Each number is 128 + 24 x the weight over the matrix's rms, rounded and kept within 0 to 255. Layers, rows and columns count from 0. Numbers have three digits each.

# down: layer 3 MLP down (transposed), 320x160, rms 0.0684, rows 313-319, columns 120-159
# up: layer 3 MLP up, 320x160, rms 0.0903, rows 314-319, columns 120-159
down313:118129162149127139120127108135138095131140125103133098122106144149117158115174147108108101145114122148138168149124101171
up314:096130154139161125157109071151133108131099089174121114124113103100141110127122143103099117159158137132143121162128167117
down314:117155160123104139134131104087147125087093074111166124123095106106122132129119096150099099171103093144129139098120134147
up315:116136123127133114103121118114103144108148175118139111103144115141142134120129086119154177155181177132100118146132145139
down315:159085146136117141102100135126151099102117108174109124134127106079176111117164119127116141128111139115130116106115128102
up316:163181115147132091147131126172132090123057073156151107134158103123119081121136135173140142120169087121181132124157126090
down316:122083151127116094118149119137120098133168096116126113104141143139105087104096152128150098111169163146139113167111138129
up317:154122109125111122116113155111128140109140131113105144144115116144126103098148133135154145121111140113112135116126119128
down317:119119161151104101126118103149118092129142112124129106099108119074108119104093094138161097126148120142105103151097074162
up318:133151161145120134159119131115097077120108083097134126158126124129116134188125114127156167166148155099076141108150104084
down318:140090133134124136141123134146076149099101152114119060135087127163121093113117153148121133131136121137120117141128133090
up319:121139131129133118137124103142123115134133139137097116132133131141117130140134169088113123109152138151118163147126156153
down319:144126131151137139116121133101147113128144086120141125108116171099147137113138123164185138126125133109120143095116120145